From a checkpoint of a small transformer trained on Wikipedia: 17 layers, RMSNorm before each block.
Each number is 128 + 24 x the weight over the matrix's rms, rounded and kept within 0 to 255. Layers, rows and columns count from 0.

# layer 13 MLP down, 224x576, rms 0.113, rows 72-119, columns 288-431
[[100 117 115  88 145 117 142 142 116 161  69 182 138 137 179 120 137  96 113 102  99 161  95 153 129  94 137 118 162 137 160 109 111 137 134 127 100 158 140 144 143 110 167 118 135 128 126 105 103 135 147 137 177  95 163 125 153 154 127 127  70 145 171 128 119  82 100  87 160 130 167 167 100 151 132 132  77 141 155  96 121 157 136 120 115 143 148 172 117 119  87 103 159 145 104 123 141 123 126 127 124 123  70 134  94 161 136 133 151 153 137 116  78 138  79 142 139 109  87 106 141 124 104 107 157  95 127 115 143 146  91  81 110 130 137 137  82 113 145 109 110 125  85 135]
 [134 120 131 139 118 127 123 126 175 118 126 145 126 130 162 115 151  83 148 149 119 134 126 123 117 168 183 113 130 136 120 125 115 139 138  95 156 149 107 119 160 104 131 142 177 107 106 124 119 125 126 100  67 138 104 104 114 149 121 141 102 152 113 109  89 161 112 121 138 119 117 130 123 158  99 119 131 109  80 135 135 120 137 100 144 159 118 138 122 155 113 115 143 122 135 123 120 127 130 130 106 149 149 146 139  92 121 110 129 114 116 102 155 135 143 115 184 175 155 133 146 131  85 146 152 183 143 122 166 149 157 140 106 144 141  98 135 124 133 109 135 131 146 177]
 [125 139 112 148 127 122 128 164 119 105 123 153 129 107 148 118 157 154 130 148 154 145 123 109 120 105 138 111 126 102 154 137 133 149 128 157 132 121  90 144 147  88  96 133 144 136 118 124 138 121 158 143  87 155 178 145 126 125 125 131 112 151 154 144 145 120 132 103 107 102 131 159 143 153 137 143  52 154 182 113 149 144 129 130 118 119 132 129 132 145 123  83 154 108 125 122 118 135 161 152 142 166 113  88 141 130 120 132 159 179 122  81 100 119 139 148 182 118 156 148  75  78 121 103  55 184 114 114 133 163 108  93 102  99 191 155 148 115 133 111 119 160 151 110]
 [168 121 154 128 163  98 119 123 117 101 108 183 144  94 110 156 136 113 131 123  57 161 113 128 139 124 164  84  93 124 132 142 100 145 132  98 145 162 146 147 130 134 135 125 113  90 200 122 141 160 136  86 153 123 112 126 162 117 156 192 133 135  98 197 166 112 151 187 117 135 116 111 110 155 132 109 137  99 156 123  64  70 159 119 163 119  94 139 111 118 121 130  95  76  89 155 101 113  72 136 125 145 111 100 133 126 166 145 116 167 118 144 168 140  74 109 173  98 126 119 152 120  88 118 157 107 150 106 119 108 165 148 156 134 122 120 143  95 153  80 126 148 136 108]
 [ 99 140 142 135 181 179 100 180 103 129 104 147 121 135 136 127 138 144 137 112 118 117 142 105  70 119 142  69 119 142 100 135  98 130 131 113 148  89 183 107 163 120 135 129 128 143  95 112 125 128  96 170  51 120 136 154 107 145 107 136 174 176 168 131 120 159 125 115 108 119 124 152 143 101 127 116 156 104 130 103 119 162 153 128  95 145 122 145 117 150 106  88 119 107  88 153 117 150 178 171 133  99 156 116 109  88 124 114 171 140 121 121 144 114 143 117 144 149 141 158  89 134 151 125 113 113  98 156 120  86 127 103 125  99 122 169 153  95 110 102 169  96 127 101]
 [145 120 153 146 130 121  89 142 126 110  92 154  96  98 135 137 138 102 126 103 139 134 125 148  95 106 139 106 115 160 164 148 140 129 161 164 121 135 113 118 100 135 154 127 119 135 127 138 118 116 121 104 104 138  88 117 132 100 136 119 137 113 115 144  92 187 161 111 150  76 172 134 157 137 110 102 125 158 158 106 141 128 137  99 119 126 121 156 117 112 107 126 109 117 140 101 112 131 134 136  99 134 137 126 106 125 150 125 125 130 125 153 144 152 139 137 145 108 156 154 137 107 144 156 187 172  94 124 160 145 113 124 118 145 146  94 119 127  96 144 112  88 158  95]
 [145 143 132 181 121 156 105 157 121 152 151 144 152 119 130 199 142 109 141 126  71 119 123 117  85 144 151 135 157 129  77  91  94 134 114 134 117 123  93 174  81 123 106 146 145 108 123 164  92 145 125  90  78  47 139  70 135 142 134 143 123 152 119 136 184 125 119  82 113 193 141 104 132 153 146 101 161 117  83 121 144  93 132 113 142 174 114 118  96 146 155 128 106  97 143 129 138 158 108 137 146 150 103 121 109 108  97 118 127 149 137 142 149 130 132 118 121  91 123 128 108 102 133 102 116 130 114 139 106 119 102 136 148 125 141 126  91  84 116 137 167 126 133 130]
 [148  90 154 156 122 125 136 127 112 101 111 110 133 113 120  93 136 107 132 153 111 100 132 163  77 109 136 124 112 165 150 135 158 116 131 150 103 161 158 180 115 134 151 115 133 134 109 137 108 109 111 151 145 120 154 146 130 152 135 124  97 144 169 106 116 140  89 137  94 147 140 192 139  86 104 112 141 125 199 129 157 103 150 154  87 129 150 145 141 145 114 127 107 113  88 167 109 151 134 158 137 121 115 153 148 124 156 131 126 137 134  69 136 144 103 104 130 120 132  83 125  73 124 138 120  98 174 129 163 117 144 138 116 107 144  99 127 141 148 146 129 136 116 140]
 [163 195 150 131  93 157 134 115  99 121 150  82 121  98 134 107 125 137 142 148  91 147 131 124 119 118 116 103 136  64 144 119 151 134 127 174 121 115 154 123 119  82 148 127  68 120 132 213  77 137 114 111 151 125 163 142 127 153  83 136 125  88 111 143 125 144 133 139 132 146 114 160 136  99 119 151 163 200 171 138 131  89 105 156 104 153 103 122 122 166 139 121 153 126 142 130 113 132 136 162 108 113 112 153 152 126 154 112 130 127  83 103 128 125 114 112 130 118 125  91 161 120 108 104 126 120 132 143 148 131 132 131 126 135 115 104 107 146 129 173 110 149 139 130]
 [ 76 131 141  92 129 144 169 142 144 154 132 147 145 128 149 121 159 197 104 138 168 106 108 153 122 174 101 153 146 129 145 140 107 139 151 115 110 125 136 129 113 146 119 164 144 106  96 103 177 105 119 178 137 149  68 170 134 122 126 129 109 160 172 135 125  92 136 117 163 116 136 131 139 132 147 161 114 121 105 137 122 149 128 142 131 153 123 152 128  79 116 100 110 134 114 121 110 129  91 126 140 118 109 124 143 119 161 139 134 159 129 137  81  92 133 104 167 134 164 127 159  65 162 157 138 115 164 136  91 151 126 114 143  96 154 103 133 114 132 218 156 150 142 121]
 [ 88 162 133 164 139 124 147 100 127 133 121  85 132 106 107 121 134 117 118 162  94 137 136  98 118 124  84 175 139 141 165 106 151 108 124 126 161 137 142  87 104 138 136 120 123 128  96 119 159 119 147 134 106  71 145 116 135 110 142 133 141 145 101 154  92 185 147 147 135 101 133  81 138 112 150 151 127 112 145 128 137 111 153 131 152 159 135 116 122 126  90 131 137 102  97 128 132 148 153 126  74 163  59  61 128 115 149 140 117  96 122 136 107 154 113 132 144 188 126 111  67 119  88 107 117  82 108 150 161 101 156 121 173 135 115 111 132 108 139 151 141 156 159 111]
 [128  84 134 130 117 124 157 136 164 109 139 166 129 128 128 154 181 154 119 142 156 109 124 111 129 164 134  43 163 149 125 148 180 159 143 118 131 101 161 169 122  96 130 151 124 136 131 134 129 108 153 165 158 144  94 166 141 100 123  91 156 152 167 106  95 164  62 145 136  84  82 109 162 137 115 139 133 109 113 123 120 127 120 103 127 143 125 161 155 118 151 113 131 170  90 172 138 142 107  86 169 135 196 102 124 130 167 140  91 161 107 129 163  88 119 136  72 141 140 119 133 107 136 137 146 101 119 113  83 154 173 150 119 122 128 114  94 140 161 128 128 143 161 111]
 [121 155 149 154 146 160 112  99  88 108 122 108 105 117  89  99 122 141 102 143 118 110 131  87 138  88 139 166 139 123 141 116 140 114 141  72 141 122 120 139 118 134 116 152  78 159 140 124 157 161 135 125 113 135 142 108 114 152 133 167 110  96 128 127 128  66 131 130 133 103 125 168 147 118 130 126 124 154 124 148 128 132  99 127 135 145 156  79 130 124 122 140 153 134 149 148  97 118 124 121 106 124 103 110  74 115 126 142 163 131 160 154 168 125 154 131 154  71 128 174 161 140  80 149 128 123 134  85 134 111  99 152 136  89 133 135 152 138 109 158 120 124 131 148]
 [131  70 149 132 154 165  88 110 134 188 154 110 135 110  81 150 107 171 149 148 157 155 110 166 115 127 121  91  86 107 128 111  73 147 124 128 107 152 106 133 170 137 112 111 102 142 162 122 114  87 106 135 160 100 151 173 129 150 169 111 155 146  84 106 165 126 111 125 134 120 123 125 118 123 145 150 141 169 107  98 179 143 103 155 110  91 131 123 104 109 113 140  91 129 127 118 129  76 139 130 108 125  98 169 146 119 135 110 166 105 151  85  96 180  96 139 132 138 143 137 137 121  91 187 102 150 134 118 116 124 120 136 138 140 113 147 102 106 122  98 108 126 166 127]
 [127 186 133  87 162 141 165 114 123 137 105 144 137 107 136 124 120 167 120 112 135 138 102 168 128 110 135 153 132 124 111 126 150 112 145  87 124 123 158 149 143 113 134 132 134 189 153 158 170 151 162 107 160  86 111 129 122 106 106 120  97 125 134 108 179 147  97  94 170 154 184 135 130 101 103 114  86 126 122 106  78 128 106 100 157 129 187 139 119 108 127 138 106 122 138 136 107  93 107 128 130 106 126 157 114 100 185 140 138 103 164 169 167 115 159 128 161 143 121 126 122 174 147 109 117 131 100 176 162 131 117 169 101 145 121 127 124 128 151 147 127  96 161 132]
 [128 108 195 113 139 150 174 118 144 130 159 144 146 128 128  92 130 140 155 123 118 147 132 119 112 131 136 129  82 165 111 156 134  89 125 143 153 120 116  81  93 119 102  75 128 107 119 122 109 183 164 109 170 151 127 137 107 116  95 124 141 154 103 146 113  86 160 142 127 155 155 117 147 148 144 138 122 121  92 102 157 143 131 187 143 201 151 109 136 103 169  72 108 137 145 125 127 116 189 129 135  94 162 163 132 142 118 123 105 136 110 128 131 101 153 120  95 158  86 148 135 123 149 143 161 142 159 130 120  95 156 121 130 167 141 126 113 144 143 108  96 121 157 119]
 [133 144 116  93  84 101 115 127 106 116 122 109 135 122 148 115 100 147 146 125 101 141 127 133 160 144 111 161 115 125  98 117 151 135 175 134 122 146 130 106 110 184 152 129 148 106 182 129  87 182 101 116  84 129 166 100 133 128 131  92 146 122 120 152  94  98 126 124  99 129 102 105 120 128 136 119 103 128 136 130 138 105 147 126 103 123 107 174 122 120 114 133 117 197 121 109 158 122 131 146 151 120 133 142 115  97 138 104 157 121 132 139 113 130 124 129 141 167 142 135 160 111 135 134 129 149 102 154 127 107 110 168 143 157 116 104  96 143 114  76 189 112 160 122]
 [139 185 127  94 138 147 117  78 130 106 105 141 111 113 136 156 139 171 103 131 108 122 124 142 163 107 136 110 172 152 114 102  99 136 139 121 143 127 142 170 120 136 130 115 108 106  90 149 150 129 161  85 156 102 154 117 140 107 136 161 144 100 168 162 116 131 140 138 158 168 133 172 148 109 151 131 153 124  88 165 111 141 154 143 132 106 112 157 152 162 130 151 144  92 103 114 125 116  92 140 128 120 119  66  57 132 115  97 108 135 141 114 195 147 130 134  95 115 117 103 136 122 100 146 171 109 151 122 130 168 140 117 137 104 101 103 115  96 172 112 113 142 142 160]
 [135 147 150 148 108 105 107 120 144 166  95 115 130 120 110 109 110 152 165 172 119 124 106 117  89  93 140  97 121 177 122 144 149 160 116 119 127 120 151 119  93 107 149 123 111  99 142  89 143 104 154 140  97 131 104  96 129 118 182 148 160 122 123 119 138 116 126 130 146 137 183 133 140 130 175 136 110 111 118 158 107 148 145 111 118 100  93 132 177 117 141  97 163 128 107 166 161 129 165 142 135 156  79  96 116 129 161 107 155 150 144 179 121 122 131 146 164 157 107 133 133 101 165 138 150 158 112 124 169 131 167  79 126  96 150 110 143 134  98 138 164 146 142 190]
 [110 125 155 134 136 134 130 151 118 165 115 105 137 100 146 136  72 147  90 128 141 103 126 133 111 171 117  89 112 104 144 110 157 144  93  96 120 109 123 136 135 135 101 146 180 140 121 154 166 139 104 179 119 160 117 152 129 171 180 130  82 138 138 127 146 122 117 140 153 110 134 130 142  86 141 127 135 139 121 111 149 135 152 132 135 144 125 154 103 125 134 158 172 120 148  99 118  87  69 103  82 120  62 106 100 112 104 134  97  83 104 155 121 128 105 128 119  89 129 128 105 145  92  94 104 112 140 142 105 137 123 117 132  90 134  96 139 157 104 133 120 135  78  86]
 [105 112 101  89 157 105 127 138 146 148 180 114 123 169 161 118 137 116 115 136 105 138 133 141 143 120 106  95 165 127 117 153 155 160 187 140 149 147  88 149 119  91 187 125 136  87 175 138 139 116  91  87 132 130 130 128 112 135 124 163 148 109 140 136 150 164 168 166 140 120 151 103 101 143 120 155 121 125 131 108 136 148 143 119 144 145  95 112 104 112 138 173 119 110 132 116 139  96 142 108 150 122 112 143  99 161 160 131 114 162 129 122 128 117 160 161 109  97 157  59 129 143  62  92 142 137 145 155 112 158 124 114 151 153 120 116 130 136 187 124 113 132 125 130]
 [127 159 124 119 113 125 144 110  96 149 113 135 119 147 107 173 127 170 141 109 114 164 104 135 167  87 136 134 141 177 121 110 150 123 141 115 108 172  89 130 135 128 153 115  95 153 141 102 133 162 120 118 174 169 101 122 128 150 126 162 141 153  97 165 145 110 129 122  98 121 162 101 116 142 122 136 102  77 117 141 123 136 153  79 172 119 121 141  95 164 136 154  96 143 150 138 137 128 126 115  83 164 101  91 109 138 127 116 149 150 186 138 135 133 124 126 114 128 176 115 128 118 121 123 150 124 117  79 175 138 134  93  81  99 124 160 140 100 116 131 130 125 105 116]
 [121  88  98 135 110 131 145  90 127 135 155 133  79 118 137 149 119 146 117 163 117 146  96 146 155 136 142 171 146 125  78 164 119 177 112 117 128  86 146 166 136 143 127 134 150 131 126 155 129 122 124 141 129 140 121 106 153 137 111 112 135 146 129 151 114 106 105 103 112 160 119 128 151 165  92 112 162 124 108 162 142 123 112 112 172 219 119 145 154 139 168 128 160 142 102 151 110 136 118 129 124 125 122 107 122 131 154 113 125 117 194 148 159  91 146 115 168 137 130 185 132 161 128 117  89 144 112 136 132 188 142 104 122 159 127 143 108 124 148 141 119 116 108 140]
 [ 94 130 134 108 148 127 145 156 136 146 155 168 124 121 130 129 155 124 113  99 182  90 137 137 137 102 102 119 110 168 110 101 148 103 169 146 134 128 116 140 161 121 131  96  92 175 138 127 120 153 139  74 114 147 134 160 133 144 158 124  97 134 160 132 173 111 104 130 124  93 135 113 121 104 124 136 117 106 124  89 101 167 120 133 184 112 145 115 144 132 145 141 106 162 139 142 122 138  71 103 126  92 179 135 129 127 112 160 153 141 133 133 119 151 118 114 147 105 128 105 133 143 142 122  93 137 126 123 141 106 130  87 114 131 137 139 133 113 146 140 156 147 152 154]
 [169  94 148 116 108 149 136 132 111 110 152 110 162  86 137 100 149  54 170 116 123 104 121 107 107 136  95  92 121 102 117 163 143 158  75 130 127 111 117  91 133 125 133  92 120 125  68 167 104 110 173 130 138 154 135  81 157 106 161 116 171 107 117  90  99 130 165 133 121 157 137 112 142  95 128 155 140 117 192 135 126 133 189 156 107 133  86 125 153 171 127  78 157 133 132 110 159 172 109 135 123 129 107 104 128 157 126  93 143 123 172 123 101  88 160  87  91 137  95 141 130 145 113 122 124 171 123  92 133 123 122 117 107 186 112 103 108 106 174  91 153 104 157 157]
 [182 133 118 138 132 163 106 138 130 133 147  91 110 130 111 181 150 111 128  73 179 148 112 192 183 133 124 165  76 132  97 163 149 153 164 130  88 144 166 125 156 139 141 127 124 107 146 107 173 133 150 131  99 120 161 149 107 131 125  86 132 148 157 116 112 135 149 165 145 162  88  95 110 147  89 144 139  95  68 114 117 119 160 141 141 111 135 110 119 136 142 163 132 128 105 144  89 127  84 124  94  96 151  66 136  69 118 137 119 167  75 103 120  91 175 130 164 128 171 145 110 127 114 101  99 139 133 129  97 102  64  97 156 167 115 111 114 128 142 118 126 131 192 173]
 [100  93 104 121 143 131 101 110 118 158  87 139 116 151 112 153 125  82 157 121  83 164 108 122 142 154 160 134 132 141  99 138 125 159 113 118 118 148 121 144 117 119 126 113 162 130 101 147 111 154 146  95 131 135 136 128 103 157 129 117 136 102 136 136 105 128  97 142 122 138 142 158 120 109 158 164  80 134 142 114 142 135 109 111  98 107 124  68 113 106 139 123 120 126 204 138 128 118  98 128 140 149 154  98 136 177 112 117 131 135 135 117 158 142 102 182 141  89  98 127  78 132 182  89 114 162 106 123 156 135 141  73 115 105 168 131 164 112 135 121 146 159 114 115]
 [126 115 112 131  90 143 149 140 141 111 136 137 154 134 116 142 127 126 146 133 114 149  91 169 141 145  92 128 150 156 129 139 135 139 127 127 156  75 170 127 138 122 115 154 140 152 127 161 183 153 113 157 151  90 117 107 121 141 121  89 133 114  88 151 171 145 121 136 120 141 132 147 139 107 136 116 109  79 130 156 135 145 101 137  85 137 104  51  85 106 107 190 133 171 142 126 106 110 126 125  74 109 140 156 136 127 123 132 130 119 142 182 107 131 113 134 106 166 154 126 129  91 110 108  89 150 103 163  63 103 121 142 117 135 128  88 133 139 142 152 101 139 135 138]
 [114 117 164 101 103 135 153 113 117 135 154 140  98 144  99 121 158 111 145 125 140 144  95 171 108 150 101 160 133 153 110 120 115 107  67 106 146 138 130 133 132 156 136 184 147 139 136 140 126  58 111 109 109 123 124 155 109 153 155 139  98 108 126 164 136 153 125  92 138 130 150 124 146 112 148 137 134 165 133 118 111 196  97  77 144 128  64 120 125 187 136 139 152 136 129  85 162  93  83 115  84 114 139 151 102  94 137 133 138 146 110 142 140 138 145 132 138 137 107 144 131 113 131  92 144 127 144 110 165 103  91  88 117 130  85 112 126 118 119 163 108 115 126 132]
 [143 123 127 129 103 157 130 108 145 112 156 104 126 114 145 108 125 101 119 150 114  95 146 113 147 151 129  99 145 119 131 141 143 138 125 118 134 174  89 117 117 156 107 111 102 117  94 144 108 131 114 112 129 142 115 101 115 156 166  69 118 116 110 128 131 144 121 157 137  98 122 137 106 138 120 121  97 165  92 145 105  98 122 158 122 116 136 118 135 142 106 104 133 143 145 124 117 117 157 135 112 134 104 112 134 160 150 138 144 159  68 115 122 105 153 150 163 174 145 105 128 139  92 115 115 129 128 108  90 146 140  93 127 130 120 154 140 162 137  83  91 129  98 102]
 [102 127 131 108 145 162 117 153 107 107 130 172 128 142 147 149 124 134 144 155 118  76 141 116 132  85 139  87 100 144 160 175 162 125 138 149  96  89 163  77  98 101 104 102 100 146 121 101 133 190 137 187 112 145 109 159 142 148 148 116 134 143  84 132 123 144 122 128 127 101  78 147 132 159 149  74 114 152  94 105 155 122 152 148 112 123 138 117 179 209 116 120 156 140  93 114 158 131 125 127 177 105 122 140  82 171 159 108 128 182 118 111 159 153  93 136 137  95  88 152 143 169 151 108 188 115  91 129 173 135 110  95 111 123 139 113 137 116 162  98 146 122 186 181]
 [123 129 123 137 134 117 121  76 146 121 103 104 126 151 109 149 141 121 132 146 193 141 125 148 111 102  87  96 112 184  68 140 119 116 140 111 134  67 140  94 110  89 122 111 125 115 106 128 133 147 149 149 116 114 173  99 119 129 136 143 131 109 121 128 142 113 143 137 101  80 107 110 142 122 133 109 167  99  83 165 154 168 135 102  88 140  98 151 156 152 155 104 154 114  96 107 102 170 129 130 183  77 110 118 108  81  82 122 137 131 149 115 169 137 141 111  97 136 122 133 136 106 143 148 129 137 161 124 149 139 168 126 157 176 125 136 120 116  99 127 128 146 114 128]
 [125 125 131 128 150 143 149 126 113 157 101 145  62  90 125 150 165 144 137 142 153 112 141 123 139 108  99 118 130  99 157 148 179 124  90 169 151  89 156 102  91 181 103  93 105 131 158 126 182 107 130  69 143 136 128 174 148 114 146 133 102 132 139 119 155 145 111 123 173 131 156 161 115 133 120 127 139 190 102 109 104 102  72 151 153 111  99 125 190 160 113 117 126 129 105 141 127 132  96 132 112 140 169 105 128 104 123 138 145 129  97 125 137 119 126 167 112 140 132 120 179 143 103 115 135 124 135 142 149 137 148 126 137  90  97 132 127 164 109  92 124 145  97 132]
 [155 150 135  94 138 192 140 136 126 160 117 136 145 138 120 137 122 121 139 105 117 109 112 116 106 126 160 151 108 143 147 103 122 129 133 119 136  98 122  99  91 130  95 119 128 122 122 140  96 119 105 132 153 137 129 132 121 133 105  91 132 114 120 134 116 173 158  82 158  93 123 141 150 118 112 157 102 132 137 164 110 157 100 111 116  93 123 123 138 158 105 117 121 167 119 121 137 146 126 162 136 110 133 130 127 144 139 141 153 108 127 136  90  96 113 130 151 146 119 127 133  97 122 116  80 104 170 141 145 156 110 127  98 145 112 144  97 151 165 143 160 161 161 119]
 [ 66 106 127 166 165 180 137 109 153 119 136 125 130 129  98 114 117  97 139  98 138 115 113 112 116 133 135 131 144 124 116 119 166 125 163 154 138 105 120 115 112 100 120 121 135 111 125 121 126  88  89 141 121 122  98 136 103 135  98 138 116 118 127 113 131 143 106 100 146 171 157 100 128 139  82 127 125 135 123 114 121 145 132 141 168 138 141  94 107 102 129 118  99  98 158 134  72 126 139 152  87 131  85 140 113 125 149 163 137 101 115 166 127 109 147 104 143 132 147 172 113  92 150 149 122 148  66 156  63 160 149 155 134 123 116 151 124 104 125 110 113 151 136 171]
 [114 147 149 110 134 145 108 147 142 139 180 153  95 148 142 125 137 122 129 138 139 116 133 135 100 128 134 153  93 139 120  78 115 122 151 131 157 108 152 141 155 110  68 156 156 142 126  98 156  94 109 101 151 130 116 116 152 136 156 132 184 157 149 107  78 148 146 124 136 129 162 154  95 114 113 135 112  90 135 152 131 136 102  88  94 100 124 130 140 125 133 115 122 128 113 105  97 182 100 128 123 135 120 123  96 112  92 136 149  92 141 174 117  86 105  86 134 137 146 101 133 160 139  92 146 146 178  66 144 121 142 123 100 137 122 161 145 134 140 112 153 132 136  97]
 [143 121 100 125 151 126 126 126  79 102 123 148 108 122 137 130 180  98 146 147 114 140  84 154 155 119 143 157 115 113 113  96 149 138 102  95 141 178 164  86 136 144 121 121 133 112 153 158  98 125 115 132 116 160  89 111 133 123  91 121  92 117 106 160 137 112 153 140  84 136 119 157 125 109 167 105 126 108 112 132 107 107 129  92 142 129 138 115 106 100 130  82  96 140 149 123 139 124 120 120 116 128 149 159 121 152 134 117 144 121 122 149 156 157 115 106 122 107  97 157 148 151  83 101 142  92 129 123 124 109 134  99 171 121 105 134 110 102 135 107 155 118  95 125]
 [121 112 155 160 108  86 141 113 116 104 112 136 129 135 135 164 113 106  80 119 120 166  90 162 133 118 121 125 125 177  96 145 119 151  96 114 147 133 131 117 130 124 136 115 118 151 116 135 108 132 114 148 130 116 151  92  88 149 120  85 149 132 130 124 134 192 138 121 151 133 112 142 131 124 133 122  97 120 141 110 136 104 166 117 150 136 149 138 119 148 163 129 148 163 156  66 120 104 124 122 140 145 134 156 134 109 132 123 159 105 161 181 108 150 121 140 175 150 144 105 115 161 141  91 143 116 133 113 165 119 107  90  99 124 146 100 152 129 105 127 149 129 162 104]
 [164 147 122  98 117 117 107 192 112 138 109 110 122 102 138 122 127 175  96 120 152 112 149 127 134  80 145 108 152 124 147 136 112 143  72 134 112 107 101  87  89 105 126 112 105 150  85 128 191 111 123 138 143 110  98 161 174  65 151 127 135 112 131 143 132 154 173  84 126 112 115 149 154 167 122 121 134 111 120 137 137 184 155 181 142 146 134 126 164 156 130  96 123 110 102 156 143 142 141 134  96  85  89  99 115 166 118 148  77 144 130 165 142  81 136 126 135 168 126 117  88 114 128 103 128 155 106  98 154 145 123 134 108 143 125 137 138 130  98 125 130 101 123 152]
 [134 103 148 149 121 119 130 136 133  96 123 143 115  90 147 161 138 182 119 128  81 125 121 124 120 179 141 129  87  88 164 123 103 130 135 111 104 129 149 183 147 103 159 142 151 142  81 117 165 131 112 168  98 128  84 151 124 114 160 108 135 156 105 162  86 147 109 173 120 117 162 113 114 165 106 103 159 121 191 151 141 124 152  83 146 123 118 171 129 132 151 104 134 137 107 159 154 132 145 134 164 168 121  91  94 114 148 137 139 162  69 160 127 130 146 133 101 134 130 126  83 132 145 112 118 117 125 107 119  86 101 149 133 120 130  99 100 162 146 106 142 152 141 128]
 [154 157 135  89 142 158 127 114  96 108 124 112 100 152 164  89 141 152 128 150 131 134 188 126 137 115 120 108 123 130 188  79 116 105 135 169 125 135 133 128 101 129 116  57 160 124 121  99  96 141 141 136 134 125 114 110 130  87 118 117 131 111  95 118 122 164 113 125  97 128 105 133 113 125 112  96 167 168 134  87 137 111  99 144 149 114 117 114 125  97 135 111 113 137 116 140 103 135 125 123 175 120 121 102 132 120 122  97 123 134 103 183 114  90 164 157 137 138 172 118 113 124 150 133 142 140  86 138 148 139  82 114 107  89 152  62  89 147 133  96 149 137 172 106]
 [ 98 143 103 106 105 130 107 136 162 135  93 139 145 153 133 113 133 114 131 176 132 176  93 127  91 140 134 114 115 164 139 150 118 123 130 109 150 124 111 153 104 136 120 121 137 116 143 134 113 187 100 126 131 123 125  94 127 151 123 133 110 150 114 145 124 146 124 125 173 151 130 155 156 119 120  79 140  88 183 143 144  90 174 126  94 130 136 127 166 132 119 153 163 149 109 139 109 154 128 119 149 103 138 129 140 120 148  97 154 114 160  66 137 118  81 127 130 148 110 125 107 138 123 139 138 130  88 108 115 127  98 184 121 127 137 122 102 103 132 131 112 140 153 131]
 [139  93 108 159 134 129 146 117 137 131 142 142 133 151 125 144 171 153 150 115 126 145 106 166  93 124 142 133 136 151 142 116 135 124  95 128 144 119 112 131 123 156 101 115 123 150 126 142 167 137 139  98 118 141  84 138 131 134 139 131 141 129 140 155 150 156  81 140  98 122 151  99 132 116 127 139 130 107 148 129 146 132 164 121 122 108  79  51 125  85 189 139  89 147 139 121 142  88 160 175 164 174 128 114  80  99 111 119 107 129 112 141 139 164 135 137  90 125 105 155  96 137 129 133  88 134 100 148 174 105 150 135 110 109 115 110 147 113 125 170 148 101 104 175]
 [103 142 120 168 130 122  86 145 149 114  70 128 140 120 138 167  96 113 129 173 114 107 112 124 124 139 131 129 115 119 112 149 117 113 162 103 144 132 127 124 161 114 163 165  95 124 133 109 135 108  99 162 151 146 116 109 117 110 112 119 163 139 125 146  88 100 136  82 107 106  86  70  87 175 128 137 135 136 132 132 107 121 102 107 134 112 106 104 112 104 152 123 144 102 159 118  98  99 129 153 147 130 178 153 132 119 148 158  86  97 128 107 155 107 121  85 111 136  93 197 149 124  95 117 191 142 101 105 132 102 131 131 113 130  99 117  88 101 133 109 116 142 124 129]
 [136 149 143 124 116  98 104 132 150 133 122 144 105 133 153 130 155 112 122 148 127 129 144 145 125 164 165 133 135 149  85  95 115 104 130  98 124 133 137 190 122 143 154 138 109 112 114 134 164 121 146 171 170 150 148 123 120  91 144 165 102 127 103 116 141 110 143 132 121 121 130 136 133 132 129 142 131 127 152 120 118 117 106 151 108 161 111 158  97 141 113 124 117 126 124 103 120 157 156 107 138 148 148 126 131 135 163 148 154  96 153 161 127 127 158 129 104 144 120 124 140 127 123 152 127 173 116  83 153 157 161 101 125  83  91  77 130 155 113  85 109 108 130 153]
 [126 149  61 110  99 128 119 122 113 115  87 145 182 146 106 157 124 106 130 134 150 155 150 120 124 157 104 158 149 121  84 100 132 111 123 117 125 134 134 103 115  90 122 181 129 147 120 116  86 130 153 125 107 118 146 121 133 164  93 124 137 137  95 106 115  79 168 141  99 116 102 117 173  96 124 113 200 179 138 132 126 151 107 133 139 113 178 145 146 146 128 132 117 148 100 136 106 140 114 142 130  68 131 190 147  95 119 100 140 159  86 145 151 158 144  90 171 118 129 145 115 100  82 151 140 139 169 156  93 138 114 112 121 124 164 148 147 124  78 133  94 122 123 110]
 [131 143 143 136 123 143 135 127 132 135 104 104 109 121 157 166 120 161 140 121 108 107 134 148 135 120 158 126  97 150  89 138 118 127 108 113 121 135 116 173 119 122 105 135 156 164 113 133 122 129  88  95 104 160 149 115  65 133 127  95 127 145 158 122 132 163 120 131 120 134 132  89 149 148 136  86 101  93 154  97 180 121 179 102 121 153 117 116 125 129 127 106 121 115 120  95  70 123 146 134 141 127 123 158  76 134 148 124 131  88 108 109 137 116 143 117 143 148 114 141  70 115 133 152 142 153  91 119 132 174 128 151 151 152 148 153  75  64  88  63 161 121 150 142]
 [172 117 106 155 102 110 128 107 150 145 108  89 143 121 136 143 121 145 143 113 102  96 114 110 119  97  73 110 160 106 131 120 140 156 121 112 127 116 167 113 150 119 146  92  99 116 146 175 150  84 121 139 101  96 161 128 119 148 168 154 137 119 135 139 123 154 120 106 147 178 129  93 158 132 141 128 150 115 110 138 135 126 140 123 143  93 138 115 156 164 127 108 108  99 126 131 158  91 131 130 104 138 114 120 167 139 134 166  92 144 115 130 103 136 132 112 104 130 129  77 150 147 163 140 121 154 139 119 133 124 150 135 117 156 148 178 136 136 147 146  98 151 126 151]]